Part of a small language model's weights.
Size: 16 layers, width 64, MLP 256 squared ReLU, 0.871M parameters.
Each number is 128 + 32 x the weight over its row's rms, rounded and kept within 0 to 255. Layers, rows and columns count from 0. Numbers have three digits each. The size before them is the row's rms in percent of the matrix's.

# down: layer 7 MLP down (transposed), 256x64, rms 0.0896, rows 152-198, columns 0-63
# up: layer 7 MLP up, 256x64, rms 0.196, rows 153-198, columns 0-63
down152 113:173131161101134123160155098136167106141163107073156181160133125159181120157074105100083157116112117161104182100162183107139113123101153149137097098103089142149040139177173183106145108089133121
up153 090:184112145179119128167131113124153075068088200136156152070130076105081154146157160128104184110170142142156167143094181124161107120136170113153116139108094069127098145170111093128113173127094151
down153 112:157119124119132076171121179163197116129159184146088140138097117180100147101126112149064079127157125157175198155138103104077134081154174117160148127144112123094123123172144066134164177112129143
up154 101:132114177156102146124063166169140109151167148120179181122130101156081093148164094150115083071083198156141159098112193105095093082161112116112095118140134100116115170137127090096173126136119171
down154 094:100146083141098097130133154141159119120196152132142180171179147131152091135143132166143174077090108188211169137121150129162198098126097149132092120067153121074137170109116139133102119164108113
up155 104:187166140130128098174217123082182085129166091146158110142177140081108150105134105173161139102138136150104124147144135139134138148112083109168123118172125147153165185065072114090171167155133118
down155 107:123109138176071106127146140087101132149134137117114128165160102099173140143082147107173149148121169108110135206198121116112153091113089111180179080198126110139195124113139167088140119066136135
up156 093:143106156124108078128137094168136087112161137108149107132089096118116104088116117061114124171095184131116109167156133073130094068146172094096125173158203108104120073144164078093115111163132183
down156 089:123130095142134071205114088138105147127102189161140152181142125094131109111117130129087147143146098119124115144122112104088189131165171203195145074140184137145135111132076183075130119147098110
up157 102:153112143139160123092125069117101166125110077090164128154122114201088084124118193172158094165129148124130136167108198159093122187109169128149201140160072130146168109128140124076106125126119145
down157 094:104150127156110098067131108099071098180095154083133075185158173106165127114070144142137136165112097169135105154119170145121122178125149137069140106095177085141147108174141140117133114070069095
up158 099:120127175061161147110082129134084151196078119085115065083134124134147177188098135130138089114098209079148153116104091123135133106128088153105142171119119156095130121079142122116150173112087144
down158 086:110056121095166115087135149109078106121076126056126138159089113107129086117114113157099120158096097074168083204127087125158097177102091186130160089135115129145162137113123125121067145101150135
up159 096:146119108173132149100102045123132146136124122151167121153111123186144157127140086156140179173164138083142134090170127218156108078124137107117118110116173121142094145085150105118032168137145098
down159 108:131129157157118123111096111092200095196098151057156125174126071150153135148138099181080122103121130128181108135121150131138143150156151120118172124072100166061086134143141144110058086110158113
up160 093:120119128116053079102164164139121085091074105093214147103136077128179105182118174135129114125106160128133177085097127163143179119128120115091133117127123141143182105124106127192109084141113178
down160 086:125096145123141125046143095140091119131074131175073139112130179156136145127154153120133170151101077112130162085177116168145173152090135148085139178139182067133207158129135171121133130082127109
up161 112:077184094095096089114169120162079145137137137080097127083105143080143176155164128115155111139107157165073144167111149080147118171113123149169165122145054084108106130148141140100115124063112187
down161 096:139122112155110136144159072107079085145149114176093124115064162136097149136101134113202126139113127190080102192082131157161185171134095137100154117085145140153069102100165132091126095135095159
up162 105:090058082122112087159136095149071103146116132136092102136160165130095128186143085066160118105145165133189160109137132158120117148156159113199144116131148158141151185162151075109175098144123177
down162 094:124099140105132141138188097111196091176144132079091125181129107126175085137113104104089124136135133089133121173164119105066170130157181074168123140170132117160137177065160142177158165160141142
up163 106:173129139167109081082166108148149126086136133153162093135175150156104093151176141136101143110101095196128108160136078088165137148102067072170123156162159134113092161184130152155178134129170078
down163 110:120129153130132115135151161149149090151144155140117161157120110171163061104147102159071116144137114122195153125147157091125122108184153064081115138145050156131101130199176162117093105105075174
up164 111:134166146164094093069152151135114136096131137089084201117103118109125070153171103070117062164115197181115172180139124112160108136127094141093122120080142093133108158059146135135152140120117150
down164 098:168145095047117113124097101100125155090158105091122155128154089175069128144137219136079155169147123120141140142083092114100097067149137148172101155128164148122094098079134080114120094156160116
up165 084:144127162141152097109170200153161105108113157070141076159189147160175112158159091153072160148169097089163121122135070155177143162164116098139183143136156161129183160143139136159124105126158144
down165 104:187153187092124150151140125160131104137134150156111148124091144141098167143100110105120122115110155160162128135140191084105167112094191201149098126130042118183115087139121123157164142065076146
up166 091:152125063095134148084136140110069148151099104147085117047125124184143164150075116100148137174166102156120137125153101073176124090102155118162107159155157142174145090201095132101090130145120152
down166 092:143101152139125137141125146121104115135086133089130087206110142147094057071214141113131116115113124166183119134104094127129125138106119151090143172078171134143186162071161133112085164071132089
up167 105:119105091057082165132140065130156134109150069168148144174088159133182164100145124131134155117128106132067168113108180114145082129093145146156134195147068099115122112152070071104116133132154123
down167 092:130135146145164175121124132070094174122163164128123110144110165108138119147125081154191188084142060096142144105131181136166106163110145159132174141125086138090099109113101036158163119177098109
up168 089:213077135207144098142146089113118098191143171150158097115141070134096111092113113138103153164165117147136134114165126166127104082157108104129097105155038149141144138155117124148155182095133142
down168 098:154145142084126178161156125108076137169139108094116113119118161143120139064059141084051143158075154091146112162168120102163143075115164064139149124141115166125132096106139171120082124133059130
up169 102:131173144102116101129145209166121148107228132152150173133118108051113110123156158111092127087128145098157098088093080101164100111138186096159107119122108140168125153151072109147114134151140175
down169 095:143074143163175153108102121130104083103125133151141102120101105136173129185119121098147111134106072135112104177160160188213088172103074114081112126159121080081083117141162148152111177105162148
up170 100:137123141107123143187163106142126145109090103180158123129106131176080134147131142114075091172178083099124109076220102167111175108135140153148128140114075077150062151098079142100143141125170117
down170 110:117144127126133124114155188119060154160114130130115144128046154115106149090145139107107114124127148068111171131079094120187131142125152111135132045139154167089140093068142072066133152166086159
up171 094:148095118136133131119151183187140166116126103117100123046096108170102089129120141168115045104086093096158127077141180065107097086128147096094107152130093127115144074108114133122118191102153126
down171 086:121114113107159093139077167099152175139153115064184061151136140174106111142118161129112186138141152095185121065135178134137141083180174115100139137150099154122152059146148134126116078095165119
up172 102:145121139171143107108192182104133117178141114083133135150091153162130149109139095145157112128147178154148113147163103133117124169114060086205123120107141153121134087166162127046172150175133194
down172 110:135104173101087158137131131149144153238150169139089152094090098104157144125135140097111135131066123157110101119116126146110103081116109181127114113143073157093167147163088138106149120128046065
up173 107:052143113053146139147106164150100119121095145143148136143174186110160132150129169126157144183180137111057123157087107115191144118154150102088140107125110147141099135143144133113059192175131162
down173 093:170125130111125105142103005156132109139118152111176130162079153103125138114145137149203138087117113091174169107071146132115116094095120124104158107108129124107166160134114108074194081092124135
up174 085:128111212129000099134143172161140114136124113120137116082157174153152148073118138152144118126131181109133159113079116117120115116134134135088115092155096119114105069152095138154151131161148167
down174 104:111088211162104155091152157098170165148128192132115147094133094131114094118143172128088184093098076146117108162109141091155144126097150118124129060133143146119179155115167180148066174160121124
up175 095:106178053118127091089147141152125107081103118116087097107130150139118155141155130092069139111102168162168113158119087066202171152131121121147167169083120130139082118103185122128209113132119142
down175 105:103152091073150051152148151093119158105118110160124128100168060133173128135120113089121122142097102146169120147112088141104137144132179174136131119107097100081170110140121068035138097091068125
up176 093:189126131140092160146144143143114148093103119111112102131169121109119147176111193112159146141206170134177144109060163151091100076156104105186086191107143126093137163105096150100182149155118141
down176 087:101127148131114126130165107118104173125106122112077161102097093034177151083098135127124061142105082139108097195131118127176111112194108063156152163171108096116131095175128109109122174114129142
up177 115:158117150074132106157163129108149131102172147136096144158113161158117095145166158135148123181130122041092156138107174143119077139093138085073097127122073158163075124135178142070115193157149098
down177 093:123139197142168142071163137183111148111094123148184099169059145147093125127137095128107135179110090105219164130088168134158073129107114146141151120135111061142131132133100095129141141137116066
up178 112:105125197195105093150179109127092129140122103110170070144150184139152079132112077118103111092114099125127132131141063129132102129128091086120200137194170133108078151140086108111082097130097115
down178 105:128092162096093105104171119098154073101108146129113101080167123169098084125113062149147104106139153089132050119091181174099145099097127096090099148181138163137181141080143099135160147143083147
up179 104:114162120155151102134179158147165147119115104132146136144180163139150088086133188146108082117117115155182073129068144132152172120138167093132141110115167117136065178144134047183147159161178150
down179 105:142164110104138177144120174110121168128093103147119092137129114126064088116111131127163125116105149086125103079053135073079184153120188158223153102138147155151157118086116139123094117186132136
up180 093:131116109178209132074175154159096112113121163087123128109066107130158082130160125078073112072069161171113107162156144121180121131163084167127130163120107158110117132088113101108167121090140162
down180 107:150090178144088100125058130109131154148115142129080151163137124115151148110112192165166162169125113148111131184115147127156110114123150156093126093081075134136094160137120175116051113203195103
up181 094:186146132147076115130101109082109107130135089117113099113173124186182127141120129182099149150194136120155170144112121107176134154142116115097117123130213120128053082143085193119113164159096157
down181 102:051175123065135096129087133152160189146150128129093165159116119105101131106138211115186126113143128187075104122101130127090142172116113139122125123122085094136131140169137137144123177171088057
up182 109:161183125151095061119151098111063191100139096113079091127087139142099155091133116127167174149108138140080144128178177149146106124128139190144041140086144150165121137165141109165115110155150122
down182 088:138101116113163145158171111106127113127131133152104144085071083173093113146206129130122134110092147135068155130123117100131135104177104105090091215125181103202157143107081139159172107097165110
up183 097:135128129101142125065143090116090117131126164143125122160152107133152153127108203140156179111120130135096179127127115128123131149196128116218117149166063102121172131069141121054098149196095115
down183 094:082146107134071137096122160121180144142136115101111171107165132097135108104171118078112136175099096172151083134140126141156160101211097150110111164081159096122175166177130106089089110185181144
up184 096:179167153121105082138138145089130119095079073161171021141151141131142172073098117178090127154167095125095120177102115129131139091155112119117126134107172145112153142107161157187147161169100115
down184 093:142117121080126138100178115104116074148115139108099153134077177109111118135105206167091115097153084175160126117115091143108078143126121137116146095135096089068108161128154133154125021087090151
up185 108:132117094086129116077181151163146199152101141078171182091138140139108097162144176102132100141150126065157098105157073179125119164123155097089173162160078139133123134124124134097076179166134116
down185 123:174130140116186081052106133136087104153141093191115122146065137101123137087112174175139150114124173177136089144215165112080132149134135165087095104115136136178135134127108129094135097155106099
up186 109:183150159058128191138186122117126107109150139101172126086123191102135066146109135130156168084162059134134161146134122152140179150177125104156132145136132159107138132111169058068120161126124152
down186 103:110138084102103121162162130150119100159095088112098178105139199071091118114090135088146171159145123136191127165131088104086125161154125104092089161123073154165152109163124062075108140084103154
up187 113:187109101106109169140173066124105099111116137126168126117136047148125092169121089104167163092067142181135133152144162135172111079101167148138176133137087097115134145097156064126081172149147126
down187 095:184139148074149131059089147111156172140149177089151122193126121203168111138132161162086167116142069105122173101130118130132129147125112140088065107135127116133136174149169138105143131148207150
up188 101:084161169152116070163145109115185166140179113098125102112146072135135083163155112111106149129082128151120141110108048115091133159154148062162115101099121165129130103154063171130130188107118176
down188 104:159143123128133147133147121124195113141077151126088035220124149162160103084132112094158053147133080151146198117133131144123077144098099108089130078155139137121126104127110155164102127110152142
up189 095:180114086088092113138086155168107129150064144125210118126127106186163119144119076116112088105113104211088150117106152162144208105146104105150146141161094144129139138144088085137126093110162120
down189 083:099116051128075121132047129149167135125093136150136187163156110131181108133135088181127131135127153126119123187070178119126073175137109144105128124129193139084127141158142083137112160072149108
up190 106:149132144101135075097143147118139162097186159134069129183176093146129094136104145126151164097153199119116106130156120151133135192195145083109128170125157166171168072112133069143136154155143174
down190 091:118102107077091138096152123099190103129145119096117140112117126072145135148073108134100116111101218144213101109108114137136125117124122101144176119144122077164112069120160045108170130113110178
up191 099:142095130143087096148138139120068137088128116117191120066153159111153139100110080129150125109143164137107102150190106177169069144143114097140159195189152141099185154094095122053125118114140106
down191 098:087137123087115122160130100159093187130074158090106101173128109104106124124091121121138132112149117061169125102156111147130137046097120111117123070088068120097128189145161108166099136205098165
up192 101:075137110148123067109160167168145155148204130151084150167080140079054128112183115180094099173121135146111106177098153116146146113173091092148148114151126162127100157089128177109148151133125162
down192 093:118109160143098081144107093184155182116106113100039118158089141132088118096108140102099096167144126125116138113155153138132176093104120144133085130214121230143108139102103114125140144127111071
up193 106:171172146097166121084131131157143127103132082227159092073138118127076060112100089133132070157169117090158150143073170105075126120133157099104151110147131162138110097084099130162123108128118111
down193 113:136106160183163150110139083145135099164126146086167113162079104121138145132121139164146107064095128113121102105186110153178133146135093142062140131155118137119198157145120101101070074169127044
up194 098:119141143123119113139173125147108125107081079081191179118147153133151158165121091080143136088164159163181114117148111134122171148099057147142078124080148183148152161090172083142155106167188114
down194 093:085102161138182136102135145151150153132093184076138166116101157163171128136139112138095131177155120053110102132177154110215116146100111157156142141121176106121162123047156117164093109105131086
up195 114:129147121106177183091165152115141161079105135100088126163095109138105145124126105154112153136179117113115136095134006113135228105203113121132128138122141140141141100095131090155131126131120176
down195 091:112103082128112085126114159074154104156140091140147068178130088164167158130121120177176123149123167131137142140090122162140138133198147132152089094112139218187149095110148104118129177186153161
up196 093:173111148152100140166082158187127165103182144091146145086173109212096191127102141143133134140104094148090138146151065115183125125128166095151105098119177133197133163108138158148144115129170118
down196 108:147120092161194114047105171119047087170068161177145108151119105102120087173142136097187127096149103124105123151117148160176144140140084125090120165081127128143123149095087116108128142095111096
up197 091:166216126059107121124100122138160090113121083089159108097165170121164094081074166155161101132169108147170144096136132084116125111129156056129108169155093152093101128157127090131143186119137124
down197 096:111212150150107131111142088111099155091121178087130121174134179113081098155063144114104196102085113177153131105184132124091101136111146135112147097099081102132116148119087138165071153119076108
up198 097:150065142144064153215125145192083103097130118137095191111105148134126118153154075098122108107122098172158151070089169156129092094156163081166118138126182172126128115154145131151113127119158143
down198 081:061194120106125032143145102155142076064102155125154118115137110111181135159095136175126100152150139154137117135129161126079148130077071142138151184127070157108153128126160104088153088123104131